config.yaml
num_hidden_layers: 22
hidden_size: 128
num_attention_heads: 2
num_key_value_heads: 2
head_dim: 64
intermediate_size: 512
vocab_size: 2048
hidden_act: "gelu"
norm: "layernorm"
norm_place: "pre"
norm_eps: 1e-06
positions: "learned"
qk_norm: false
attn_scale: 0.125
bias: "none"
tie_word_embeddings: true
parallel_block: false
init: "normal"
init_std_qkv: 0.0504
init_std_o: 0.0076
init_std_up: 0.0504
init_std_down: 0.0038
optimizer: "soap_variant"
learning_rate: 0.0142
beta1: 0.95
beta2: 0.98
weight_decay: 0.038
lr_head: 0.0104
max_grad_norm: 0.5
warmup_steps: 200
schedule: "wsd"
decay_fraction: 0.768
decay_shape: "linear"
final_lr_fraction: 0.0
batch_tokens: 65536
max_seq_len: 1024
doc_mask: true
train_tokens: 143400000
max_steps: 2189
dataset: "wikipedia_en"
Each number is 200 + 20 x the weight over its row's rms, rounded and kept within 0 to 999. Layers, rows and columns count from 0. The size before them is the row's rms in percent of the matrix's.

# layer 11 MLP down (transposed), 512x128, rms 0.337, rows 49-61, columns 0-127
096,194,222,188,195,179,189,219,219,220,203,230,199,220,166,201,188,192,201,197,201,169,214,176,197,164,199,249,164,189,217,179,234,171,219,175,170,210,210,216,210,179,187,184,205,190,208,233,148,209,201,199,159,193,194,229,224,190,190,185,245,181,217,212,169,166,221,185,251,208,183,197,197,240,172,172,146,198,222,216,219,202,179,189,221,185,201,206,199,202,211,190,193,191,215,207,174,200,204,198,213,190,216,196,214,169,198,195,211,194,181,186,212,196,164,193,189,194,201,199,233,197,213,230,213,197,190,225,201
099,200,235,206,206,190,197,166,182,222,200,223,179,196,193,218,220,216,203,188,171,219,189,182,193,207,182,190,223,187,227,191,230,194,199,219,184,222,191,189,199,230,203,189,186,180,208,177,227,216,207,206,172,255,218,186,189,183,175,195,199,165,173,244,191,206,227,143,219,207,211,189,217,199,205,199,196,152,177,196,201,209,182,174,199,208,216,173,212,199,182,203,206,201,212,241,214,189,198,205,189,171,200,171,204,209,205,202,208,235,237,224,221,191,232,202,207,202,185,201,221,209,217,182,225,224,239,242,156
091,192,205,213,200,185,180,165,191,157,233,158,196,196,184,213,208,148,173,226,220,208,224,233,202,239,209,205,181,172,187,186,220,212,171,192,210,201,186,224,220,207,194,199,157,167,226,234,185,186,221,200,225,180,224,201,221,202,192,187,237,178,243,206,229,214,202,173,200,213,204,199,181,205,212,200,180,204,219,155,208,195,220,179,218,195,190,179,210,169,159,200,208,228,197,204,197,195,208,205,205,196,195,162,197,219,205,180,185,239,191,201,200,196,183,188,168,179,205,203,204,209,189,197,187,162,220,225,185
100,241,201,176,205,194,188,194,164,214,216,178,183,163,235,222,168,182,270,199,218,211,202,182,208,172,196,171,215,191,224,192,225,197,205,203,194,182,222,191,188,185,227,223,207,203,149,187,192,213,214,214,225,169,178,201,174,231,182,181,211,207,228,157,213,199,199,193,226,210,209,181,201,207,195,214,216,203,186,218,207,197,186,198,189,229,200,229,214,188,199,207,132,191,216,199,161,167,175,209,214,204,205,195,219,214,228,186,200,184,186,209,195,202,226,195,186,209,196,187,199,171,168,220,216,209,182,197,210
109,214,206,173,219,239,196,226,211,224,198,188,235,163,202,160,206,217,189,187,177,177,193,189,165,195,179,191,206,179,182,198,207,228,223,221,224,196,186,206,218,194,217,157,197,215,208,211,190,201,158,233,198,224,212,196,200,183,178,196,213,203,181,229,239,192,218,186,186,254,204,191,167,208,205,239,221,190,205,218,220,174,206,194,222,202,178,220,153,206,209,190,210,184,164,213,178,166,220,204,196,171,187,221,172,213,204,221,204,194,209,193,229,224,197,191,210,207,211,189,196,178,149,190,195,175,204,199,214
099,215,218,198,211,216,193,196,192,172,206,197,220,221,204,168,222,211,194,187,207,164,194,204,213,189,223,185,228,209,181,235,196,227,221,231,210,184,186,206,202,233,158,198,226,196,174,172,186,194,192,232,236,181,208,214,153,207,194,206,230,229,244,190,199,220,182,219,222,198,223,188,196,175,212,208,200,164,181,225,171,236,202,224,215,223,198,179,182,171,186,185,214,161,204,198,176,250,194,213,171,193,214,159,207,196,196,192,198,209,196,216,203,165,194,166,209,182,199,184,211,194,181,214,224,188,175,213,217
108,169,197,226,241,201,220,200,195,194,160,186,140,216,224,220,214,170,192,182,185,234,221,176,201,216,199,205,219,207,197,202,186,221,216,191,200,182,244,201,213,249,196,187,224,160,194,222,207,199,189,202,195,204,224,192,216,159,194,206,190,191,190,206,181,169,187,189,237,199,178,208,239,212,220,196,227,186,202,220,186,223,205,172,191,198,212,179,191,219,236,218,172,197,229,215,181,198,224,222,190,177,202,237,202,211,192,184,188,198,217,190,210,215,163,198,189,166,169,203,198,190,216,227,191,213,173,219,219
082,177,176,165,250,197,190,223,187,228,161,202,200,197,203,194,189,176,189,218,165,162,207,202,188,162,183,206,212,177,187,147,213,190,232,182,199,204,186,196,177,212,212,198,193,198,198,207,206,197,205,207,173,169,201,191,205,224,217,199,198,182,195,206,182,213,182,175,177,201,211,191,179,213,209,160,150,232,189,169,196,186,185,133,227,210,193,226,198,189,208,215,203,188,225,217,209,166,192,227,235,197,208,182,212,186,184,203,219,228,208,206,201,171,220,221,192,199,188,178,181,207,230,186,189,217,183,207,177
110,200,163,209,209,205,227,157,215,206,212,187,188,235,225,204,203,213,181,231,227,183,204,208,204,212,227,173,197,193,218,198,209,173,173,230,207,207,204,206,194,149,211,214,193,216,194,194,212,179,214,205,209,244,166,226,216,213,204,207,256,212,201,187,193,203,183,201,183,194,211,212,186,191,167,219,216,211,230,181,206,187,171,215,218,235,201,223,205,177,213,212,206,213,149,167,204,219,204,198,181,167,216,211,175,213,227,190,207,195,209,180,233,197,214,191,164,211,202,196,174,219,147,222,200,214,215,225,190
103,235,171,190,240,214,234,242,186,204,179,212,213,185,233,182,214,188,211,214,218,187,208,193,205,172,195,177,172,192,193,203,195,236,181,253,188,197,180,201,219,200,191,253,186,194,191,234,187,229,177,197,207,176,238,219,218,174,177,189,188,179,197,189,213,181,206,244,177,200,213,193,242,216,211,181,175,210,208,204,198,196,192,204,207,192,208,205,208,180,220,193,205,220,188,188,232,214,210,198,183,187,206,200,197,234,190,188,200,154,161,193,198,222,199,172,217,213,211,180,174,164,200,220,183,196,222,220,173
114,189,165,197,205,201,195,174,210,199,183,193,192,211,212,200,168,193,228,151,233,165,176,222,181,206,222,200,189,182,201,222,165,184,189,208,205,194,207,172,212,209,211,193,209,195,236,196,205,178,183,164,198,138,164,204,198,185,214,181,232,180,215,209,196,198,231,219,185,173,215,206,184,234,199,229,202,207,217,196,193,217,165,197,243,213,203,186,207,174,187,233,190,190,207,205,179,205,180,254,193,224,224,206,196,225,214,222,211,197,175,186,229,192,190,181,171,219,173,209,207,186,185,203,231,183,210,223,219
097,184,228,185,180,217,204,196,201,184,191,225,257,177,214,225,210,187,209,201,196,191,195,190,234,192,212,222,213,208,213,203,208,190,190,213,189,205,136,202,239,174,217,188,213,219,202,192,182,200,204,203,189,196,159,175,196,190,188,201,173,202,211,198,207,189,209,188,207,125,226,200,211,197,198,210,218,201,178,248,165,227,216,212,218,219,189,218,179,178,191,182,188,227,222,160,204,224,218,184,215,175,197,198,176,200,201,194,181,214,202,211,199,210,226,172,195,222,231,212,211,184,209,202,233,164,201,158,207
097,198,213,204,221,220,225,184,204,225,169,193,208,231,198,183,196,169,208,223,199,225,186,210,207,203,212,228,185,234,202,210,188,200,251,207,190,206,202,184,216,196,178,197,185,182,223,204,185,209,175,190,197,204,176,228,183,174,175,246,207,212,181,219,193,185,195,216,202,249,246,149,212,204,212,212,197,198,228,176,179,212,217,192,171,192,187,186,207,216,168,221,189,181,207,171,172,204,187,142,191,188,181,210,206,219,187,164,211,215,203,160,191,186,202,184,194,222,163,223,214,208,176,192,186,194,190,215,236
# layer 11 MLP up, 512x128, rms 0.365, rows 50-62, columns 0-127
103,181,203,184,170,215,202,163,209,239,234,193,212,214,227,197,172,185,204,197,160,183,221,208,229,190,235,186,201,201,180,198,217,221,170,185,191,195,186,217,221,210,257,207,203,188,213,208,179,204,172,174,158,225,195,200,214,209,214,231,164,206,199,160,211,233,209,195,212,189,185,195,197,188,216,186,186,201,223,204,180,209,196,206,203,171,218,226,175,200,199,183,197,222,199,205,170,244,178,190,212,238,178,202,200,183,235,187,207,202,203,178,176,188,194,177,198,245,173,168,194,182,177,213,200,171,207,210,230
089,185,191,201,178,192,208,232,228,205,194,171,198,214,199,159,204,222,239,191,213,191,156,202,222,182,192,182,247,227,146,188,232,198,215,216,238,212,190,189,196,217,216,221,246,236,183,194,200,165,184,193,198,187,199,169,200,212,191,199,183,199,217,169,214,192,218,193,192,216,189,216,215,172,205,205,197,201,188,219,213,208,212,189,196,227,195,195,193,192,202,175,153,189,184,215,188,224,220,239,198,219,200,214,169,219,162,203,204,173,201,203,199,189,148,227,196,201,178,196,221,175,207,188,211,203,234,186,179
093,195,181,222,215,230,200,196,182,201,209,217,226,208,170,205,224,201,180,194,208,221,184,187,231,232,178,217,244,208,179,206,204,231,225,201,176,221,203,197,217,205,235,200,204,220,192,240,181,222,174,165,176,223,204,208,221,166,202,185,191,171,207,208,210,220,222,186,157,188,212,173,207,223,214,173,130,186,197,181,189,165,214,191,242,221,190,214,176,196,200,160,214,214,174,180,210,197,195,220,171,183,199,221,195,202,189,161,215,217,227,203,205,210,204,201,211,186,175,193,221,199,221,200,188,187,191,217,193
105,208,218,226,187,189,184,188,214,194,199,214,185,196,215,207,216,163,192,210,197,213,196,225,231,186,232,211,191,160,193,211,199,194,180,192,208,199,202,196,198,208,223,223,201,223,221,188,200,236,222,163,211,174,211,193,172,190,220,216,228,192,213,197,193,217,186,229,213,187,191,184,191,203,172,184,187,234,179,167,180,195,138,218,179,200,208,191,215,172,195,209,168,210,176,190,190,225,195,165,172,168,256,221,184,223,219,222,192,236,177,209,216,213,179,196,219,214,196,206,197,168,217,223,222,244,193,237,200
095,216,194,203,191,177,212,192,211,219,189,207,179,220,201,224,183,199,196,218,187,201,189,194,196,218,169,226,215,223,167,226,225,216,160,179,214,215,224,200,206,179,205,187,179,201,213,202,224,200,200,232,217,229,181,166,242,227,174,187,163,182,191,183,198,209,200,209,180,201,193,173,202,188,219,210,195,173,200,178,203,192,209,201,195,187,178,199,218,239,242,214,209,261,203,193,182,192,194,220,175,143,229,207,206,167,195,162,206,179,207,212,194,215,165,214,190,191,199,187,217,199,188,196,198,237,227,237,164
100,220,165,170,184,214,237,202,226,231,194,203,218,197,195,179,211,225,189,184,215,176,176,227,215,194,202,180,206,165,184,188,232,213,220,202,187,192,199,183,212,152,228,174,214,220,184,195,203,210,216,208,193,186,197,195,212,207,198,224,205,224,187,167,209,174,166,177,191,207,203,218,183,205,175,199,220,221,203,192,251,217,231,209,209,229,187,206,179,195,210,180,200,181,207,218,207,209,224,172,181,198,228,205,192,199,188,207,162,206,216,147,252,194,247,239,193,212,175,168,196,176,203,199,199,211,221,197,207
106,224,216,242,193,203,222,201,193,195,192,215,180,188,188,224,216,221,226,180,201,178,206,161,232,207,204,228,190,207,203,216,187,198,157,188,199,214,243,216,221,220,188,175,203,236,188,217,201,173,184,199,180,212,190,213,182,185,185,208,197,219,216,214,237,235,190,233,179,203,195,163,198,205,203,201,206,204,200,226,224,178,194,224,214,185,158,201,203,206,199,215,176,197,184,221,186,184,219,193,203,181,174,182,239,195,183,187,213,163,186,239,172,225,192,175,193,231,256,206,236,201,187,222,208,201,186,216,233
099,193,213,185,193,218,154,184,182,203,212,200,209,204,186,198,210,230,194,214,222,190,175,198,206,211,188,236,172,201,215,228,199,171,198,159,192,226,226,211,209,191,176,192,210,172,218,180,191,196,190,186,225,236,214,168,191,175,194,193,253,199,194,204,210,196,195,163,199,223,170,199,211,206,226,215,164,227,194,176,205,176,176,195,187,187,162,206,215,192,190,186,221,196,204,207,208,230,187,234,198,256,221,202,206,212,213,232,214,185,221,183,218,183,172,233,199,193,187,223,180,186,224,168,185,207,223,167,160
105,192,255,197,186,197,178,184,178,206,174,202,188,221,225,220,209,186,207,192,228,187,170,222,208,249,194,223,227,189,192,205,206,184,208,217,184,208,183,192,185,187,216,166,167,204,186,189,155,227,220,229,169,218,207,188,198,239,223,178,229,190,219,180,190,192,180,220,204,191,209,218,204,215,222,203,181,204,198,207,220,213,197,218,202,211,174,220,185,210,197,251,175,252,193,211,173,208,178,222,188,180,176,217,175,194,184,214,184,189,186,177,198,202,177,254,172,177,207,207,182,204,214,215,200,172,184,208,211
089,184,184,223,181,171,172,235,196,201,220,211,224,205,198,201,227,222,212,172,231,232,190,228,192,217,242,197,191,163,245,195,193,200,201,199,185,213,160,212,195,211,211,184,216,156,217,236,224,194,219,165,201,160,187,194,197,198,195,198,228,223,190,196,199,196,216,212,165,207,199,207,221,215,208,187,200,187,198,155,195,194,204,211,174,223,183,245,165,224,202,199,219,202,163,174,189,170,203,204,186,220,212,227,224,227,183,189,183,183,208,169,194,194,174,194,208,200,200,210,212,188,204,203,181,147,209,206,204
096,203,204,170,164,238,178,184,218,237,173,227,238,221,179,188,209,217,221,218,202,185,164,195,209,239,202,235,164,214,183,210,225,220,173,171,161,213,214,178,189,164,165,174,196,164,214,185,186,232,177,220,174,209,195,189,204,196,212,195,198,179,168,227,190,167,221,226,234,219,179,237,233,177,216,161,207,217,207,205,194,199,194,176,178,213,217,198,212,183,185,214,209,208,195,199,206,221,224,184,208,217,197,210,172,196,203,217,218,200,209,182,196,202,200,191,218,193,225,225,206,214,215,193,186,193,200,197,209
089,190,189,207,157,199,185,200,203,175,190,194,226,174,184,250,204,202,183,223,215,181,237,200,221,195,172,175,192,192,206,212,171,172,201,183,205,181,216,186,188,192,184,193,226,174,199,196,218,214,225,221,245,179,182,191,207,198,176,197,217,169,228,202,184,248,194,192,212,170,181,242,221,187,192,180,233,205,208,209,195,183,213,210,255,185,223,186,179,172,225,202,189,183,192,219,183,190,189,232,176,208,210,186,202,200,201,205,208,193,217,213,179,205,182,228,190,218,195,194,241,249,220,199,234,220,202,171,209
111,146,202,217,193,209,205,213,166,226,202,196,225,228,198,167,204,185,207,189,221,172,172,212,223,193,233,196,172,214,235,190,209,172,208,178,212,188,230,207,188,200,182,190,238,205,207,198,226,203,162,193,195,206,214,193,188,178,184,188,209,187,187,171,216,177,207,182,189,208,185,191,224,228,209,231,210,168,222,178,200,202,186,206,184,220,179,179,229,196,191,203,161,204,201,195,175,235,231,184,193,253,210,230,219,186,186,226,207,224,229,182,208,193,176,203,214,215,197,189,203,162,209,197,149,183,205,190,170